Weights of a small GPT-style language model, trained from scratch on English Wikipedia: vocabulary 1477.
Each number is 128 + 24 x the weight over its row's rms, rounded and kept within 0 to 255. Layers, rows and columns count from 0. Numbers have three digits each. The size before them is the row's rms in percent of the matrix's.

# layer 8 MLP up, 512x128, rms 0.272, rows 435-511, columns 32-63
090:140095123113099126115128103119101135131109139128145100102167142101144139100113157172090156164118
104:104115155179118117141136140146122143159106147114106086096168176189108099109085150138148101144114
094:159156110112143105098121138141137139118124164155111153110108081117131111129149157116147101162065
096:094108120103126108142126133149187148145150152165154111133135104130138095123132121114123131119124
096:115123092122140097114128110127090130112162117152150150142129124153102104121101101089109095109096
108:093136143068121118136102108122139116157132143100100143116119089161179144152109109146127169116080
092:145143109113133106093140119128145132135168091103185146089133151124162151111066122139150124134172
103:163147124110126109096153114112137140125137174161112095137150097172112131100125110138123104136094
101:115127130096084118118118137100110128104153156150167126131149090139122123145107153128147096111128
113:133121150136132144089175099152199137140129150149113133116134162091125117116107117105160103152143
105:134133136099136133121130132136132138123106086195146098111106140161179117089115128142127109158163
107:110159110127102133119159116104155121116071128122141142135152122146154127134133138089141165119140
103:125134102129113109136154137130126114092101130156125139175132118154114109115133100173146118107126
093:156121142132109144127135131173095139111178124144070106133120132116152155130129091129123123117160
092:133158107138196071094098139130146124144141097173143085142135053120121108130132120137154139151132
106:151135151187110143131116130170127118127143127118187156093143097146128067136081106137141136112110
117:108159116121121140077143122164164163125075129154071140144142153102130088158143101117146111117141
076:111154134118128105075126112131146158115119143144111061113158159118130099149114080151078142100099
105:169137170151119131128189146159098183147125130109118110112142166129137120116073109100125156121118
103:143113139140123080144142166112112109162102139144134107082123124142114161118135097114158119129110
105:135191146113106096120105118165175131157159152097124105133152094183117134126115115119089134117124
105:126141100138118116121155128117115129115130068072122120056176117169099119140107138124139108088095
113:148109126148114143149128171125150111153134149136098121093140174124148109112207161166141120131158
098:136171171160132069091142143090130113118119121158091095119126117120139130118145134142130121158146
104:107169129116109152129143124120130101128129124194140074121136143113136129098144129172145147151173
101:129115118147148111097126087144138116127166107181147140121143078145136100156075131149118144132163
105:114153094106114138108118128132149145133115087136088133097122151136164146144117137178140126130106
094:133091133105148137129132128171179145086141097110155080143072161112147108105098137115118142129163
095:144138091082121140145129138132160109116115153137101098096100117120108137130122130125126132161111
108:097090089161114104134131127109139111104092154120168111098175133107130127140101116117168130108132
092:125145140136144128163168097130097113104111176129145149122125101153115109155111109130078118087106
099:114128116126092106118116122133124132149097143116134095170132144133129121095087131082138137146074
111:120092144120129075120161165134119141127103115135108122096115096146128142098106148102139147131130
105:127079173184157112174152097166112109140127132132136177114139112156112136137094071155140125152066
086:142151159185155122101092076105129134112138148129150132123143134081098120125129116165127128100160
105:134167171124144101122169125156130133150122121104150060117097147134096157154114116192125143152097
091:133106142161147108103154098103166153093106122064149139110153179120133085173149125196121143116123
093:155146143166136124113135140167136167158104100159159118122092124121120119162087101131131104143110
109:126135178099154155138157115129119135104165108156188131112142134107190076104112107123125086118114
106:176121157074128112138136138139094114129107095098054174104173155150152141150123146123112103106111
106:165120124100109117122121099119177117113099079126113108110151157091116131105129126145168150108197
110:124144113091104110136140162123127130080131111100121151145141150107142117132133126159093083149133
095:127153116148102115146101149080138142125103130130113163141111099141136088144094105144144119142115
104:113166148133137182116141101137124117136096141174138062131139135123183159150133139156146096105138
108:114115113128118094127135101167119143145135155124096147152153115136092175112117122110113144071134
103:116179118128088129109130117141105141119133132104118128169134146129112130109135090128105130102124
100:141105165103129106112128117125142113093139136131148111111134145147163158109132120094143085104121
097:114162101136112124157114082152126118125109106168141111099177128096145171082085124165170108115119
099:129131112143132115149138144115094131150123099128131133141142141124127128142126126099086128107149
105:148158160081139146098130104154130122141130117127115135152097105136098120154173117108173133076095
095:119174114133126138106087094111148108157124130099121163101124125139142168118160115136139110145099
096:175154154111141128107081121161124136143097132121138113094110092131082096109127155131093124113133
109:121136124142121112136104122112139139189078116159083102107124166135146129157134139139164163162109
094:113157097105143109103160150153192127122140114157097095147110098107131132087102124129144097138112
094:156131094103123090101127133160140105133152159131105130065141135126144139113132124123118132130084
108:153155133164127095127117142097146126154140116119115120172109114071110125118150123130106089155103
101:129141133111135098136154105156106100132119154093102124113113113115126117085194117166166119141106
078:180121133126131107125147125118115139139079152119116111153141113115116112112167113139153161166140
099:136111125141104097138111138089095128124076083140163126115137160175108118117129107141094145115089
100:150143139125153125139148090148134147141102135124116124148109108131145134153107131121084133157148
103:146118107110184144072157079169169137127120109064097157136151106103127164104116095139187131115136
095:095091105167122113161137139135091106096130150135125149114125135127121119174158138099140128099108
102:150132146115145108108131059112091119118120117129161132111155118138167117129138164102105125163133
093:093164104108174117121140129138142194109099097131089145110112161105144126122117122146165117141131
093:105119126155149108146068126145123167108119138112150135141105147146109139095155130100101156127131
087:150147121111098101110160142145130119148146165151168111107139063129129144162131137139140141119152
104:130129148102158148109143117158149173134149141087111139153113136142169150138149103089080138154124
108:143147134149142098102149137110154128114133088103123138107128123094135133165135152112107132143113
098:171130121098133099110142112123118143147086136137161151088084153128148126134121105173145152120114
101:143116131156102150144102118139129157152111135084136089140125146142095130115126134165132135091144
101:139172137091120126129135128138133103081123103126113129123122116128074125089159148180118150118105
095:169092116134126141194095109149139135118083166148116146141134130131160113169142100110137077120126
104:089121141119111110129163149091154084139129110149131105080121095148097149090157173187123143108124
093:134114099116130128130143087107122157186154141118086191136116108116137129151120107132160132086120
088:152099120103099154115125121168158091122120084138130108111157119153118133131118151137148136107095
103:156169101169180131130098090103149149148135126129140179150121129161138124143140159065167111114141
105:134119118146148112139155152151119145125099168142110111154116105107136135125090110124138090099159
# layer 8 MLP down (transposed), 512x128, rms 0.279, rows 435-511, columns 32-63
092:102189085111148170144108122139081122160109092097173117101135147145124117102128099122109104161134
106:114124133115134168100128111168063159164117142079136154132106117146164148127117152135126114132110
090:112146110143145132116128110135155089171151147105109171104128100171145114110151117127130119125147
077:128170128149101133127137094126127104126141202128150105114115121204143094124116142170107143071143
096:102126123119136180178101165131091143144101195104139130145154143122080132136146140113107135112167
117:134130123127144145156082123119146141131122088179135142102115129121147144177102126126126106138089
093:146072111105118124118119163102144119097147090136187132146126150114131087138113135113066127109155
103:119089126107155134118127121145119165151150099139129133150100145123146115172086128110111177093138
097:159148108139131127132103117143152141136137133172147132119137154081122112117085137144151105115160
115:167153142130141155129078125130149165139132079151166101117155072153120144147127150129150154118088
103:166101122120137128136087151129094124120118111131168158095116093155133101080109129145119131145134
110:152107161100086151127104139100143147120131097101157127102151103143119135141135178159162151109139
111:142133115135130099136122107089115172103131146101130160182097120131115168115144127164152137145182
082:087139114102107161149103161137138141099088097115137130117107130131135137157146122140163141129193
093:134086134123115130181130141109122086134125126141134141106132154126127136119080116129159111104148
109:150147131123150140120102106155147161136115118135129158111171118119091086139089153127129122120152
111:076116152124118104146154163126159146107121116147115166138149135101144122115134131169136113113145
078:099114107175136123169174142168085112093107103149136113132110105156091120107117119119156089141113
103:106110133139147138120153163111124157121104085115153108108153152134124153176093114105091123123106
100:134127174118103101151138113141123175100147129141157092126153111139140107119164115148136122113128
103:184141111121121121154108138148180147108152068065151126149164110167150141105102128139104133085127
097:149119101081128149142139160147154107135126086114151116170136124142120097118124126152106143103142
117:149125112140134124137104119128172135147155084122138128170138140146126145147165130151116072168169
118:080165134131103119162103088130142149147135170117144126132118135115156146160128130132120137111103
111:166098148111110124145154140117138149084085149162152139132144134132164153111112131113143147122105
090:131127118133118126155137108118122105094130161120168136141092123089129173088154141132131132116120
119:144130127144129144131140144116081128146108122147152120127151101129088092115102114144157151164139
096:116054164126137093114126144152125136119123095117118125091114117222108123136133125098094138140116
103:092134100142120116125112104119122120153121122127132177164108122167127144122109147172183120113160
101:149153123144151119128158120119116171132121120140170092111137201115106150118130099157129144124126
085:114105133077130120114155166207123149133132126135117106130135133120137103142099133160129096163158
080:086145106111134176140093137109111146137124121142122114128121125109138140132111118142119107101134
106:125150173106085136140084160118096132117144083093125099114136146130115138151142110148116131148113
100:115153101135171129106133156134159117107099129152125136155137134114143146078127126129160133120145
082:105122106139128129153091182157108100146122118100153164093133131144085120121105154120146096112099
106:083084163124128087136106150116125143124140126145113150100145120114141142120185174104101146084135
088:148111114155136106148128157138103111155171108162118129108105166118129103176097113123145085115137
089:128119166148145124114131088142071138131099080140088129115127153112102140151114128149139113143163
113:073111143113106163125163085140118146175115115107130123121158140135118155130112148129061149115123
119:121123124146140122158141133156073162128142141130128139105156160121107097140128129163160100119107
125:140161104142147109165135096111139143128093090146117122157104129106148129127130138118133105084138
108:131103145096162182109124126160104119110144127131121145161142123151153109129174098133142128082138
086:168150169126142152110127112147122102127123035111092162128099117163160171126158123091095112153130
106:142124139158113159062114117120153092102135111205150131139178137096183110148131137166136107080116
117:109107130122123152114105129092106109134121134118116140110117094141066121166167169112153159101159
112:098146130143162120103116061109145174124129128122152127169147131159115133160134119121144141107130
102:130117128115097137103139111155111132151110099132147122139138095106103129140087115097141105116124
100:092131062112164143170135132150101162125117125164116122134141140129156130125133118123109130105137
091:116129129170179134131098132094062154158128152120162134158173125117116124111153133085101074113132
102:134153129140177103106088125086122162119137154143103165126145135116154093151145130132136103107126
090:115132122116145151162135170166088124097161148147101124136124110129140082111099118101106106140141
097:156175160094124135143099115130119122129124156127133120100135155119136169146130126127103112138127
103:109122134134106147130117110113100124129131105148130134102120113134107136097146138118146175121140
091:110149117154171136132119113101135093129121121085126130114150071132132122123132158117130142154203
092:142083137124126097164143112142096155137111061107141122149138120129071124108127137151135143135114
104:117161113146139181130148132128154141099113119144109106124154145132108115095103136150122139121170
090:135128148162163121158105105150083150134125137134103121110095137098117125121153104137135110139110
072:108137147122102151141096137140127153103107072156177112116140104094171137158089156119113111141133
101:128138105131150158156079135128095139163145132134117130101107154166077159144135075140142160130111
102:164129105165170125136128154125135130140117152131140169146182080141092139079108102117072143142165
100:111151135112142140149162085150118129174118099133126078120093158155123151125146167051137152153129
124:135121135174093118114119143111113126128134119139111138112119111122098151132122098100129139115104
101:136133118131112109182102157108106085134145121100142158109149133079132117109099148140117095107098
093:091142126160137145125128106111147100123137166109111126145123128142104117171156109121130165108138
094:145156160134137107139091128139157124136107107131144119131114117127094128136171125121109116128122
087:127144110125115114158140121123078146098165118124112151139147126152149106118123147135116104158136
097:132128150102123154124090148146141109119157085099136145122154122125146150146114100176114096115133
105:162078137099131121164142129129123136128104132135099167103178105158065140134132171129091151136098
095:160136161132109138173126132129115107152120123154144147125105150090146177149086077112134096139093
099:146152140124166099158094207156114093143158136130142160112091105154144161099154116138137122157073
119:105142155144090168112116077179113140136143085118101148082148138106086103137100121088139102104116
102:135146192177158131124119147101126159128130149118161107105152146151122125153123074125111110147107
106:144135152121135124131128148148146147126138141151103101165147151126107160155097116098123124126118
091:056153142128097087114121124116106103118133136115132152138130156111108139128097171136101113117167
089:103083105142178138108136143101138137098119079080125103137139091134105125115099189103138127164132
104:117058118115099155158127138108121134168121086152083099114165123105171144168141112169092127135165
118:110137137078136110139180138143101167076135137151134143128120135123104138152133096095095133133140